Weights of a small GPT-style language model, trained from scratch on English Wikipedia: normalized queries and keys, local attention windows.
Each number is 128 + 32 x the weight over its row's rms, rounded and kept within 0 to 255. Layers, rows and columns count from 0. The size above them is the row's rms in percent of the matrix's.

# layer 2 MLP gate, 1024x512, rms 0.141, rows 659-676, columns 384-511
size [103 105  96 104 100 102 100 103 103 104 101 100 102 103 102  98  99 105]
[[ 55 102 108 170 132 105 140 150 111 129  71 134 146 155  99  98 126 159 107  98 136 150 122 162 101 161 138 118 167 138 133 147 202 151 183 160 111  86 142 112 128 174 120 189 134 163 113 127  80  89  78 106 138  53 222 178  48 125 124 144 128  73 130 143 168 105 135  81 109 119  67 177  98 104 155 139 121  95 165 114 135 130 111 118 155 143 129 146 126 135  99 102 111 161 136 149  87 144 152  76 146 145  80 185 102 102 154 122 152 123 142 184 158  97  79  97 103  71 130  98 119 167 128 122 141  77 147 123]
 [193 160  92  86  97 159 134 119  83 172 109 126 135 115 154 145  19  61 140 110 142  86 160 120  93 172 116 162 115 168  90  41 155 118 136 159 155 141 131 172  10  89  90 122  67 112 132 154 124 112 113 106 183 112 147 126 153  75  95 128 178 168 109 132  78 111 141 128 130 137 125 137 163 160 156 113 125  84 125  70 171  57  86 156 144  69 135 140 128 106 120 114 170  84 116 119  79 164  60 126  37 168 137 118 100 164 161 121 111 137 159 153 154 151  96 118 116 160  90 119 121 145 131  88  84 177  99 113]
 [137 166 108 141 114 118 132 141 139 126  91 143 117 101 172 134  76 120 165  59  85  95 119 124 138  94  74 155 146 125 135 193 153 147  78 133 152 116 107  93 107 124 101  84 139 178 145 146 172 139 126 148 150 160  94 122  91 120 132 180 123 140 130 110 128 131  93 112 165 100 179  79  64 108 177  77 127 145 116 116 150 181  97 158  85 140 127 114 131 131 134 117  86  89 161  77 131 173  90 141 175 145 160 115 156 102 150 141 123 131  99 109 131  96 133 142 120 108  97  71 153 204  99 110 136 120 125 106]
 [108 117 154  96  99 104 127 199 146 177 102 185 102 150 155  72 119 147 103 100 137  94 122  89 103  71 140 109 147 141 138 161 171  80 158 182 127 128 121 158  97 129  88 105  74 140 115 118 160  99 173 120 104 185 139  81 192 118 111 183 164 139  94 161 102 112 123 108 154 127 106  87 118  95 107 136 179 150  90 142  78 198 103 119 168 128  67 130 108  92 159 145 156 103 109 168 111 118 129 155 114  85  82 115 138 115  96 101 108 167  91 150 143 159 158 174 140 119  98  96  49 149 124 101 146 134 128 175]
 [164 150 153 135  71 132 145 132  96 154  80 149 145 115 111 102 162 161 142  79  94 159 191  93 106  96 107 125 131 117 131  93 169 193 133 135 112 193 120  95 156 131 200  67  82 135 104 108 149 126 150  47 123  70 183 116 167 133 136 133 162 150 148 173  80 160 174 102  69 131 175 132 143 107 146 182 120 120 166 137 132 161 152 145  78 206 130 121 166 102  89 104 126 142 129  90 160  84 115 153 144 197 139 172  92 115 129 112 126 156 121 159 122 142 106 112 140 135 119 155 149 100 118 147  68 171 128 152]
 [140  99  96  94 134 156 138  85 161 117  98 101 102  72 115 171 149 154 132 113 118 157  95  97 141 141  84 180 110 144 146 135 145 181 137 141 106 109 161 130 105 190 135  95 101 181 117 100  92 152 166 122 122 145 159 115 110 148 151 148 136 159 128  54 152 114 122  96 121 149 108 165 193 102 132  91  99  76 114 151 140 146 137 154 117  96 119 147 152 137 119 163 153 157 162 120  90 150 119  88 154  53 119 171 143 136 157  85 115 184 103  42 107 134 199 149  79 145 155 134 136  95 145 176 157 157 112 102]
 [151 114 118 168 103 138 118 122  91  71  98 128 171 114 108 140 152 131 114 182 165 125  91 149 122 114 136  93 108 175 116 140 133 146 100 173 157 153 122 129 203 157 152 134 104 211 160 115 188  72 111 124 104  97 191 114 135  80  99  87 118 150  85  52 153  60 115 150 104  69 167 174 158  90  88 116 116 134  88 138 138 121 107  95  97 114 135 134 148 113 143 148 139 146 147 102 155 153 127 159 201 162 115 149 139 133 153 133 126 133 106 128 150 180 112 101 165 146 143 117 135  50 126 140 120 109 146 124]
 [114 112 139 162 127  76 122 176  78 154  94 144 157  85 149 135 130 139 153 146 101 116 136 105 131 151 143  85 108  65 127 105  66 154  98 135 135 139 136 126 150 154 163 141 127 109  72 112 138  86 117 136 109 117 116 214 138 151 149  75 209  86 191  62 185 160 196 109 195 106 117 114 148 136 172  91 149  87  89 122 149 112 155  71 160  97 147 135 122  95 129 139 153 150 154  81 152 136 125 144  87 101 131  87 107 193 123 166 143  95 142 138 111  95  75 125 145 155 108 165 146 156 154  83 138 163 175 138]
 [179 101 161 102 170 186  94 153 124  98 128  83 108 106 116 150 114 117 119 175 199 105  95 128  78 123 142 170  92 162 142 150 128 169 143 160 138 111  91 126 120 157 157 200 169  86 151 138  82 168  99  75  45 122 131  84 165 140 145 178 157 142  85 168 120 130  92 143 121  86 139 141  87 114 141 133 119 122 120 136 138 124 151 117 118  79 167 113 126 118 197  46 162  90 130 144 125 122 173 170 153 115 107 196 124 164  95  66 154 141 148 130 125 143 173  79 122 150 171 132 153  98 124 138 163 147 146 109]
 [151 123 161 131 116 149 116 116 167 113 157 145 162 192 175 221 101 121 126 101 191 120 166 128 140  90  72 127 102 162 123 145 142 144 129 171 157 117  24  84 135 142 113  89  76 198 181 104 147 153 133  88 102 110 174 167 194 171 187 100 107  90  41 139 134 102 195 146 121  92 138  99 172 127 208 109 102 130 140 120  97 131 125 147 113 128 132 134  83  84 182 145 190 153  96 105 159 120 100 111 162 125 140  75 153 111  73 105 120 123  94 123 128 149 135 151 156 135 192 139  95 133 114 101 105 113  67 126]
 [128 123 152 144 104  89 154 121  81 157 101 107 109  95 118  70 158 145 110  78 174  95 116  76  93 177 125 133 122 107  96 100  73 169  88 200 106 135 100 115 147 144 155 163 149 146  54 107 119 105 130 205 112 137 118 151 116 109  95 105 145 179 153 132  81 117 103 153 149 131  86 158 130 160 154 106  80 151 121 176 144 144 146 135  67  77 129 101  99 144 139 101 149 155 122  97  68 143  99 177 148 130 180 130 166 128 168 101 148 157 152 100 108 163 188 156 141 123 122  58 163 118 154 143 175 157 149 197]
 [111 166 187 134 150 236 185 161 104  79  93 102  95 199 159 147 127 119  90  44 114  93 149  73 131 100  77 116 138  71 154  84  96 136  74 155 137  93 117  89 151 162  86  95 151 165  79 179 134 156 152 140 107 157 201  97  77 106  77 105 155 142 105 108 108 122 140  93 208 140 135  88 108  78 120 144  91 122 164 105 111  81 134 171  78 134 147 182 102  85 104 132  82  93 140 130 173 206  60 169 123 135 182 116 164 125 214 108 152 133 167 150  70 131 135 170 127  62 112 147 124 130 151 109 144 146 151 137]
 [110 168 145 139 118 180  94 177  91 146 120 116 165  71 144 181  90 108 110 156 164  83 187 158 176 146  83  77 105  98  77 122 133  74  63 124 109 126 116 110 133 114 131 137  85 137 159  94 108 145 127  79 125 178 115 100  99  89 103 145 108 145 138  87 121 152 202 135 135 147 102 110 124  93 162 139 120  99 115 139 137 151 117 148  77 125 116 143 148  75 160 197 118 135 144 199 127 142 116 142 117 132 113 105 136 127 112 122 165 139  73  52 154 148  87 150 199 129  97 111 155 105 104 134 135 172 119  75]
 [128 146 133 137 115 159 135 116 116 115 102 183 124 107 125 144 155 110 141 168 117 174 165 136 158  98  97 159 166 114 144 130 131 182 175 103 200 151  90 124 160 120  93 123 131 193 106 144  90 148 121 152 161 126 140  98  94  97 200 111 103 120 159 137 106 145 142 156 120 127 127  62 101 198 127 139 100 109  69 145  91 108 157 160 130 128 125  91 122 102 131 128  57 112  81 105 159 134 137 169  95 130 141  61 166  97  55 133 163 140 172 143 168 125 155 126 132 183 156 119 131  71 160 123 127 163 122 201]
 [157  72 118  96 133 162 144 113 156 155  92  82  97 142 160 123 140 115 122 121 133 160 130 104 119 103 132  95 114 104 126 143 112 132 113 181 104 133 156 100  99 116  88 173 123 139 137 177 187 146 151 167 122 127  50 160 112 143  86 137 107 146 154  83 112 132  83 130 126 131 115 162 169 135 120  75 106 169 114 160  93 121 115 174 122 152  72 138 128 123 124 136 146 101 134  98 107 130 135 189 222 148 107 136 130 150 149 147  90 177  79 159 110 142 130 160 140  70 116 102 148  74 142 117 106 122 127 125]
 [104 123 127 143 136 162 159 137 127 162  67 145 131 131 125 163  99 118 156 101 121 107  95 130  83 134  64 107 232  92 140 108  72 131 149 153 141 170 142 159 161 127 177  96  97 163 117 130 115 158 108 152 140 161 167  79 176 122  97 144 156  90 126 192 133 126 116 185 130 156  98 177 140 216 146 189 113 160 120 149 167 145 134 141 100 114 132 153 190 165 134 111  67 122 158  85  96 120 189 106 122 129 220  47 123  91 101 125 133 109 118 114 148 154 152 138 137 106 103 138 165 121 113  99 109 109 128 113]
 [123 128 173 164  94 102 101 104 129 148 135 119 139 149 146  99  84 146 120 101 141 182 172 114 120 111 160 105 177 113 134 151 196 153 189 119 141 161 174 184 104  79  85  53 151 155 139 149 117 120  87 147 135 148 200 107 159 130 135 114 122 104 130 170 161 159 183 122 149 133 100 140 132 144 149 112 178 121 122 128 147 105 155 159 116 142  64 130 116 141 125  93 130 132  71 178 139  88 142 168 136 110 122 136 140 127 164 198 102  79 149 145 144 172 117 137 173  82 100 190 174 174 134 124  77 179 114 125]
 [139 150 133 108 168  85 124 117  91 170 139 122 187  96 197  68  57 146 138 174 138 143 100 128  99 160 109  79 118 137 155 122  89 100 138 135  94 101 113 149 145 152 133 122 157 141  96 104 154  78  65 106  91 123  95  87 134 108 165 169 128 142 154 163 118 141  87 202 105 129 160 134 121 114 132  93 167 129  94  51 188 129 140 117 145  86 118  83  99  71 160 163 109  75 128 139 134 138 164  86 158 158  48 182 104 133 208 132 132 169 168 154  79 173  90  89 146 147  98 128  85 189 154  60 141 137 161 110]]
# layer 2 MLP up, 1024x512, rms 0.145, rows 659-676, columns 384-511
size [103 104 102 106  97  98 103 102 101 109 104  98 104 103 108 102  98 105]
[[202  82 113 132 129  76 163 165 126 140 136 209 133  91 150 124  83  95 133 105 241 104 122 127  87 139 188 111 182  80 130 126 169 177 181 104 136 150  88 156 163 153 129 143 188  93  96 134 135 117 110  89 139 187 143 185  81 100  93 137  82 160 139 114 155 142 116 185 128 116 170 143 108  96 141  93 136 152 133  87 130 161 121 132 106  89 107 145 144 137 126 134 115 143  83 105 119 109 168  91 110 114 126  99 110 120 113 107 187 162 106 124 165 121 102 146 129 102 111 154 157  72 167 121 130 128 165 154]
 [ 98  80 146 142 136  95 149  98 157 143 148 203 117 119 109  64 128 115 133 189  99 129  81 169 150 148 128 101 152  97 170 156  86 129 125 143 138 112 153 112 179 146 117  91 157 136  56 162 125 119 107 115 121 146  92 162 160 150 187 115 129 110 137  64 145  79 105 135  70 134 130 149 160 171 145  78 118 184  95 144  68 168 150 150 127 142 102 167 106 108 113  73 101 156 105 109 193 126 203 153 182 128 164 127 204  94 146 115 183 146 120 158 111 140 122 114 152 101 117 111  55 147 148 137 127 143 157  83]
 [165 195 114 151 143 195 211  82  83 112 147 122 110  56 106 122 112 123 177 117  81 120  98 127 112 149  54 130 129  49 102 162 200 159  83 124 107  65  90 121  93  62 151 115 141 159 138 110 160 160 145 121 146 152  98 122  87 132 124 115 123 165 146 122 124 129 177 117 141  65 146 105 108  98 119 145  80 109 121 133 122 157 136 103 116 181 182 117 129 109  43 131  78 126 154 153  93 118  69 123 131 176 160 108 170 109 197 122 154 122 128  88  66  95 161 126 154 156  77  86 111 130 138 122 108 106  48 131]
 [138 139 125 123 102 161 104 129 130 116  86 178 148 119 183 141  98 175 122 101  82 146 113  95 141 111 140 112 118 158 143 136 165 137 189 135  91  74 171 162  87 130  93  80  85 122 109 112 140  84 125 138 126 151 163  82 144  85  94  96 200 111 127 169 108  72 109 113 163 185 154 155 120  94 101  74 140 161  40 117  78 132 146 152 191  93 124 117 103 127 148 161 201 132  92 143  99 147  74 171 135 101 132  98 125 119 128 112 123 126 116 138  93 187 116 164 145 127 101 100  53 141 130 152  89 124 149 180]
 [160 194 168  85 100 100  91 181 174 157  67 132 111 125  96 125 153 173 128 108 106 113 161 107 123  87 108 120 101 131 124  98 158  89 182 116  88 202 110 115 128  94 140  39 110 175  93 113 169 146 122 107 102  95 155 143 160 113 139 137 145 137 106 164 104 135 127 139 125 144 166  72 182  92 148 165 102 100 174 112 152 161 113 129  93 220 111 118 128 105 116 157 194 158 114  88 124  91 102 138 160 156 108 105 154 125 143 152 137 157 103 189  93 141 100 144 148  98 127 124 122 114  96 118  83 161  84 107]
 [141 142 115 101 103 116 132 103 110 155 138 121 164 132  83 107 186  94 147  66 141 171 139 123  48 133 125 137 179 115 144 147 153 161 176 124 149 162 127 132 187  43 139 114  95 126 113 165 160 169 140 123 144  79 102  95  83 177 152 166 147  76 139 138 143 106 171 148 138  94 133 155 155 132 124 154 134 157 111 164 107 105 118 116  78 139 153 117 140 151 112 133 161  97 145 146 165  73 119 130 134 172 106 165 193 114 146 111  96  33 127  90 131 159 166 108  97 167  67 117 146 174 126  63 104  80  82 136]
 [168 141 152  68  98 140 149 155 104 144 149 136 128 167 154 144 128 113 153  58  57 127 169 101 138 142  92 121 173 119 111 124 176 103 152  69 132  76 128 146 111 114 123  85 123  72 125 163  50 134 100 146 196 151 124  87 120 194  81 133  85 102 121 188 148 154 117 153 167 191 149 118 104 184 168 118 168 127 138 158 148 134 175 125 132 150 119  87  99 119  72 125 134 104  99 122 165 122 156 106 140  72 136  72 137  89 145 141 120  91 167 109 109 124 173 162  84 128 104 155 139 189 141 192  90 116 148 138]
 [122  81 156 119 166 114  79 115 188  90 134 143  48 146 168 142 166 170 106 124 122 107 146 118 130 105 177 188 103 131  82 124  94 126 129 136  80 168 103 133 130 146 151 117 111 153 136 176 119  92 184 120 163 111  96  74 163 115 127  43 149 179  91 175 165 177  44 107 117 129 115 170 104 130 116 159 156 134 150 109 135 147 136  91  87  93 133 108 146  54 109 127  95  91 113 129 128  77 126 146 105 174 157 102 167  76 112  80  90 180 132  81 152 105 125 114 119 109  96 130 148 111  79 106  41 121 162 122]
 [181 139 160 121 104  64  75 126 177 149 148 158 178 192 119 169 145 137 138 158 124 137 114 123 155 201 111 171  65 146 130 143 116 141 112 113 104 158 130 106 152 162 119  41 105 127 100 138 115 161 100 130  66 138 110 157 156 167 118 111  98 124  90 167 156 138 119 145 194  92  91  65  67 109 118  73 106 183 127  95 123 137 157 156 141 140  99 110 145 172  87 156 119  82 110 121 144  87  69 158 110 113 118 195 101 113 135 129 162 122 112 184 127  72 109 166 125 145 171 143 161 131 156 132 105  70 143  99]
 [145 148 108 160 110  86 143 138 145 171 109  68 187 115 147 161 163 141 143 155 178 160 164 134 120 145 133 113 144  97 148  78 108 144  97  39  97 129  85 118 118 136 126 134 154 199 124  65  64  91 162 106 118 113 112 146  91 136 174 171 103 135 166 141 102 145 187 194 137 109 104 122 131 152 135 104 125 123  84  72 156 134 111 134 136 128 155 129  57 104 122 143 141 149 104 115  91  60  56  78 147 111  98  95 153 114 145  99 120 171 111  91 139 149  54 128 117 122 140  72 128  74 126 136 128 155  43 142]
 [ 95 100  97 169 155 120 216 114 137 175 112  83 105 128 157 150 135 120  82 138  60 141 106 106 212  79 121 130 133 134 101 193 122 118  96  99 191 150 146 189 207  98 149 136 173 144 100  88 160 171 149  89 125  85 120 149 174 106 190 149  86 168 121  99 152 147 125 174 158 165 127 135 107 167  92  79 117 169  87  61 128 131 134 125 133 167  94  91 208 122 153  87 131 127 125 130 180  87 167 136 106 107 110 105 133 173 157 132 177 168  79 118 162  89 106 174 153 189  56 175 129 113 160  92 123 194 142 144]
 [158 155 178 161 159 110  94  81 142 127 162  97  92 125  95 187 137 103  55 140  94 182  95 148 183 142 128 105 148 163 111 155 121 127 136 219 131 154 122  89 197 176 104 156 137 162  89 127 130 149  95 213 162 171 159 149  96 129 181 124 129 119 104 134 103 164 134 168 156 111 121 162 137 107 116 111 107  80 150 143 140 100 167 137 160 114 143 114 141 180  85 129 129 196 126  87 115 117  64 101  97 126  73 170  71 112 111 107  91  78  90 124  90 113 100 149  73 142 182 169  98 123  50  83 114 124 118 143]
 [127 124 138  65 138 172 117 128 161 155 139  96 130  36 203 146 161 129 150  97 139 103 104 155  75 153 132 144 169 146 113  80 131 170 136  99 123 151 160 123 113 155 136 110 134  72 110  92 152 127  95 163 134 138  81 134  28 127 123 114 120 202 153 165 130  98  88 135 141  44 116 135  86 147 135 116 120 132 145 141  94 121 152 116 130 194 129 131  36 144 164 149 150 129 138 122 142 130 130  98 141 128 142 180 107 103 133 134 173 115 133 101 129 106 158 162  28  83 117 127 156 102  57 142 112 143 120 140]
 [216 145  97 172  92 119 151 101  80  99 120 156 131  69 175 137 174 200 167 224 139 112 131 105  85  91 148 170 121 128 127 100 125 144 153 122 134 132 143 137 116 103 147  99 134 132 150 106  92 127 158 156 104 127 135 121 169 122 180 134 116  69 149 109  69 113 180 168 104 157 134 181 137  97 109 168 114 165 101  94 141 139 156 150 157  69 162 193 129 113 144 141 126 127 104 125 100 127 141 140  51 134 121 108  94 157 121 102 177  73  95 138 121 112 163 191 101  89  91 161 139 128 170 164 190 182 122  87]
 [126 142 116 149 105 141 166  81 114  85 144  84 140  79 134 143 149 152 130  81  99  85 178  92  75 161  78 137 182  94 116 135  91 101  96 203 123 189 118 116 119 126 153 149  97 101 160 155 112  95 127 119  58  95 116 113  70 188 134 156 122 122 127 118 135  91  90 141 144 137  98 130  89 118 125 135  58 127 106 109  74 128 124 165 149  55 118 124  95 160  93 153 147  80 131 189 136  75 145  94 124 144  51 138 161 186  95  94 100 182 105 106  90 149 155 133 220 165 148 104 111  49 160 123 126 127 122 171]
 [146 100 158  91 119 122 152 115 113 118 149 109 100 102 121 154 226 188 125 161 102  49 133  74  79 116  72 163 107  96 144 156 130  95 135 113 100 113  92 100 152 162  72  71 168 137 171  98 131 108 187 108 174  94 103 147 117 151 149 117 155 172 104 153 175 158  82 198 104  85 105 143 102  70 129 159  97 164 151 110 139 157 169 139 160 114  87 158 143 127 167 115 119 115 131 114  77 154 118 170  45 194 132  97 136 110 162 187 163 180 184 140 166 127  77 102 167 108 169 140  98 143  85 141 111 116 100 177]
 [171 197 135 114 187 121  98 139 155 155 163 114 106 171 121 104 141 178  96 115 180 145 125 117 173 134 134 109 164 108 173 109 142 123 124 110 162 159 216 164 143  92  76  70 192 142 159  99 182 144 165 133 134 142 173 108 159 135 112 142  81 101 127 154 157 163 168  96 117 120 139 134 103 121 146 140 192 110 107  73 144 140 150 135 111 100  72 111  66 108 187  79  71 173 105 103 204 101  61 112 152 132 112 147 167 140 151 125  92 100 119  79  85 149 165  98 193 124 108 175 169 132 153 164  96  91  68  84]
 [102  92 154 127 166 141  67 112 145  68 140 142 145  39 120 143 103 121 125 124 125  95 117 189 129 134 151  50 118 101 152 147 138 108 109  81  95 120 162 128 145  57 108 136  89  69 155 119 102 132  72 142  62 123 151 177 119 108 135  96 107 124  93 160 152 146 109  79  89 150 134 100  67 124 103 129  42  97 128 123  69 213 132 146 164  64 126 152 162 114 174 145 165 138 120  72 131 134 131  77 146 103 101 121 114 186 133  83  57 101 102 158 132 164 116 171 142 180 125 125 123 170 192 153  88 140 154 169]]
# layer 2 MLP down (transposed), 1024x512, rms 0.097, rows 659-676, columns 384-511
size [103 105 102 103  98 100 105  98 100  99 102 101 104 101 100 101 102 104]
[[ 91 107 132 161 189  88 149 168 111 138 108  31  87  62 151  75  84 177 132 125 173 132 189 140  54 197 116 178 153 159 115  59 139 116 159 132 109 121 136 124  81 159  83 125 152 161 100 101 118  99 116 102 136 114 112 137 108 127 149 122 127 121 117 129 198 158  93 152 104 114  92 138 149  86 126  91 155 114 114  75 132  53 152 100 177  96 102 115  96 135 176 143 144 112 162 116 146 144 168  89 126  86 137  98 141 109 131 162 145 166 156 132 149  88 172 131 148 138 143 110 104  95 136 101 132 110 168 101]
 [145 120  84  94  80 173 174 119  96 161 142  95 131 117 129 113 206 117  80 123 149 152  90 158  68 210 175 140 111 155 125  93 113 132 117  99  99 128  94 147 123 146 107 123 131 113 147 112 146 100 133 128 132 115 186 143  95 104 189 124 126 182  77 137 131 112  83  99 119 103 170 126 111  59 110 156 131 124 169 151  90 143 152 133 137 188  94 132 104 182 113 136 127 107 142 111 137 129 126 116 131 108 155 175 146 118  81 146 212  72 146  90 140 176  99 117  87 105  75  97 147 155 141 171 159 126 130  78]
 [ 71 161 131 141 132 127 150  80  96 144 133 144 106 123 162 142  88 132 105  63 111 141 119 184 120 113 107 122 149  54 156 142 132 101 186  73 187 112 133 157  69 178 108 117 175 191 134 171  88 121 122 128 152  70 123  91  82 134 188 152 125 161 153 158 135 130 138  91  89 109 152 143  99 139 140 131 100 170 155 129 122  81 153 109  93 147 111 104 114 156 171 111 216 151  94  83 145 117 124 118 176 126  52 137  74 100 149 138 163 138 112  87 146  80  97 123 134  54 171  79 133 152 121 127 142 130 148  64]
 [104 144 152 143 162 126 115 138 133 163 124 192  91 123 121  93  95 144 174 105  84 152  94 155  81 138 143 194 172 151 135 157 129 149 124  95 125  80  99 196 102 108 147 125  83 107  95 143 164  86 141 101 107 119 133 152 175 132 110 159  80 130 136 174 155 110 130 157 151 151 120 135  92 135 176 128 163 119 169 125 114 204  96  96 143 219 160 181 111 132 153 108 139  93 138  91 111 132  81 100 141 135  98 200 137 122 113 129  93 132  88 115  90  84 155 136 109 129 118 164 122 100 137 135 155  94 154 128]
 [117 168 134 181 133 116 140  90 154 141 128 142 123 107 106  89  86 142 170 130  33 108 139 143 106 109 139 177 114 115  99 130 106  73 144 163 210 113  55 104 112  91  88 104 152 109 113  75  81 154 184  84  55 108 132 150 127  71 110  65 113  91 124 159 114 120 167 144 101  81 176 142 139 132 190 150 156  98 162 133 116 168 162 166 107 165  93 153 116 156 118 150  49 126  96 137 124 147 171  95 165 108 146 168  68 152 162 189 196 123 197 108 120 110  91 154  89  92 138 113  97 147 154  47 133 104 153 119]
 [177 166  89  97  83 130 137 152 135 128 126 147 102 108 109 129  73 131  90  67 120 126 152 133 120 152 132 132 131 148 188  99 176 123 186 119 104 189 169 135 169 118 148 131 183 175 132 212 136 116 124 133 148  96 103 200 125 124 119  74 149 113 136 123 102 189 137 114 104 121 141 145  98 164 155 127 119 156 126 138 132  62 150 170 153  83  73  78  82 144 109 171 151 126  85  87 146  89  51  98 121 152 159 126 168 118 162 140 159 118 101 144 158 115 124 137 130 182  93 156  68  91 125 101  54 143  73 140]
 [133 200 155  55  92 135 129 120 156 125 115 154 143  53 104 208 102 136 147 119 104 135  44 128 173 155 141 129  93 124 128  82 119 139 135  98 155  95 124 117 171  63 159 129 115 108 136 121 144 133  80 137 146 135 126 183  72 108 103 165  88 139 176 149  74 132 127 113 164 145 126  84  67 114 149  71 140 146  92 189  47 110 141 123 123 163 127 113 116 114 152 108 128  70 123 115 116 162 137 130 111 149 192 144 156 144 135  96 136 113 150 202 132 120 126 136 187 173 131 120 147 143 110 132 117 106 110  69]
 [ 98  42 117 134 114 190 139  78 127 159 116 145 115 142 163  88 152 158 111 186 144  87 112 143 148 117 149 137 139 176 142  92 156 127 115 155  95 102 120 121 170 129 157  79 158  82 192 129 107 130 160 137 106 127 122  81  86  72 148 130 122 135 134 138 109 144  74 112  56 131 176  90 113 154  96 192 101 100  86 133  94 115 133 148 122 111 150 179 113 117  90 131 128  80 121 146  88  52 110 118 132 114  58 157 176 152 161  37  56 139  82 183 122 138  94 151 112 127  98  59 151  87  65  88  68 126 167  89]
 [160 100 104 128  94 124 121 129 147 159 143  99 106 132 105 102  69 204 144 167 151 153  67 118  78 164  66 133 129  90  82 156 128 126 120 137 119 163 160 109 163 136  95 125 128 116 154 152 116  92 124 110  96 166 130 142 186 133 178 132 121 110 150 182  99 138 126 117 130 156 129  40  98  83 105 147 149 153 103 126 107 101 103 201 103 128 102 148 113 130 105 129  97  36 198 126 124 107  99 168 158  51 153  94  85  63  79 172 130 156 131  81 113 104 145 119 183 119 138 123 143 149 146 201  37 104 119  95]
 [177 149 148  92 159 145 131 196 188 118  98 112 183 112 221 136 106 153 116 154  95 134 113 154 158  93  73  78 184 128 158 146  99 141 119  99  81 148 101 133 125 117 148 114 103  94 139  73 144  70 153 124  47 108 150 106  82 151 142 145  86  97 137 170 111 118 149 163 190  88 104 145  70 127  85 146 123 110 129 100 114 139 135 102 141  99 169 106 158 113 131 101 116 144 145 151 159  86 102 186 100 169  90 140  67 148 116 138 180 116  82 136  75 107  91 104  90 172 108 130 121 133  83  64 155 172 119 119]
 [171 170  86 105 187 131 153 110 114 169 184 123  79  97 127 128 161 121 143 162 103 178 151 177 101 180  46 124 150 114 121 156 154  98 203 138 177 141 156 130  85  55 126 165 174 100 187 104 166 153 157  90 132 140 154 157 118 105  93  66 163  83 175 144 142 130 136 167  97 124 108 118  68 187 156 115 158 116 145 127 120  99 187 132  99 162 174 104 139 140  93 166 138 106  93 134 118 152 134 103 179  92 173 146 172 158 100 130 107 151 130 201 104 116  79 196 139 114 105  59 119 152 129 155  76 108 181 105]
 [142  67 105 178 183 147  82 147 151 159  84 112 124 197 129 122 127 108 157 146 136 163 182  83 132 183 156  82 120 181 161 121 142 195 104 148 140  96 128  86 113  97 154 168  88 126 103  87 125 136 133 161 133 103 132 129  94 101 126 115  98 134  92 129 177 178 141 110 142 136 125 118 123 135 139  73 158 104 166 139 204 153 155 105 160 105 136  72 120 127  72 121 150 161  87  92 124 147  82 120 111 105 153 118 129  94 159 148 155 162 141 168 145 218  82  88 141 143  92 141 171 148 111  98 101  96 121 151]
 [135 176 142 106  87 130 153 142 135 129 106 118 103 161 109 187 127 170 143 179 136 119 107 119 139 115 130 136 108 157  56 118 114 104 111 111 113 163 145 151 137  83 117  85 143  72 192 138 148  64 179 130 174 163  54 197 105  71 187 155  91 153 125 153 135 118 105 123 165 131  79 140 149 151 125  58 139 132  86 111 100 131 123  58 164 169 108 112 149  85 124 147 149 171 177 156 208 119 153 156 108 114 139 127 123  80  96  96 120 156 173  91 152 110 213 165 117 107 100 147 150 115 128 142 148 171 127 173]
 [128 162 167 134 100 179 104 185 158 132 165  99  99 163 115 104 183 156  72  95 137 110  94 109 111 116 107 119 127 120  76  77 126 126 156 180 100 169 140  87  91 167 158  92  94 127 124 141 140 185 109 143  99  74 177 156 166 136  95 169  79 161 177 130 146 147 113 149 166  73 119 135 162 138  84 119  68 124 116 135 112 127  90 136 201 129 133 111  69 147  67 105 103 163 129  87 139  73 156 108 165  83 110 132 109 117 174 111 193 134 134 120 158 127 173 137 188  99 115  79 143 130 170  81  77 119 212 162]
 [160 111 119 109 138 133 163 121 145 159 105 100 144 159 116 123 138 126 105 171  51 174 121 152 145 180  87 108 147 104 147 140 161 151 174 185 128  86  94 153 117  94 152 107  79 140 188 159 166 174 169 147  95 132 116 164 110 104 157  83 158 110 149 106 111  94 118 112  90 144 151 116 157  19 126 174 162  99 130 126 122 152  44  97  99 185 115 123 205 183 127  85 136 127 145 145 108 135 123 119 108 128 100 158 103 127 105 159 136 135 101 104 130  97 145  76 182 115 116 151  89 116 165 100 176 131 132 168]
 [ 93 134 183 125 150 123 147 124 156  99 122 181  90 109 120 119  86 106 139 164 125 140 105 150 120  91  94 122  99 183 137 107 114  85 183 118 169 113 175 106 138 171  94 114 111 100 204 156 103 131 155 182 151  95 153 174  43 190 145 219 118 134 135 146  89 109 100  96 120  75 137 172  90 150 101  96  99 172  52 131 167 139 202 143 198  92 122 193 125 169  86 165 156 177 139 144 155 131 121 160 113 129 132 114 168 114 189 146  74 123 138 154 174  56 137 181 117  72 105  79  65 162 119 197 127 108 139 178]
 [108  97 152 168 155 112 128  95  98  79 148 163 180 180 123  97 148  80 112 118 155  99 175 120 122 105 171 142 146 145 110 160 146 184 110  83 156  89 175 132 120  98  72 154 182 145 111 119  77  70 126 134 139 127 101 109 173  74 142 102 164 183 120 139 115 124  94 121 124 128 161 155 164 130 175 104 160 143 159 107 131 147  95 138 138 130 122 151 130 170  45 131 102 192  83 150 162  43 120 130  66  87 140  93 147 122 165 118 132  88 142  77 119 112 131 147 129 162 192 168 159 177 109 112 133 147 147  98]
 [ 82 143 143  95 161 139 123 138 128 121 127 147 150 141 154 129 124  94 145 149 137  60 118  90 160  78 177 112  76  78  67 163 161  87 124 128 160 125 139 113 104  74 105 142 121 103 162 139 167 106  94 161  99 105  96 116 175 122 129 170 109 116 110 124 109 119  85 108 134 148  74 138  71 165  81 128 106 122 173 136  41 130 142 163 117 107 127 114 117  88 185 166 118 159 136  24 125 165 156  83 119 187 128 181  92 124 159  99 132 150 142 164 160 117  98  65 111 138 103 172 132 155 178 111 105 101 149 175]]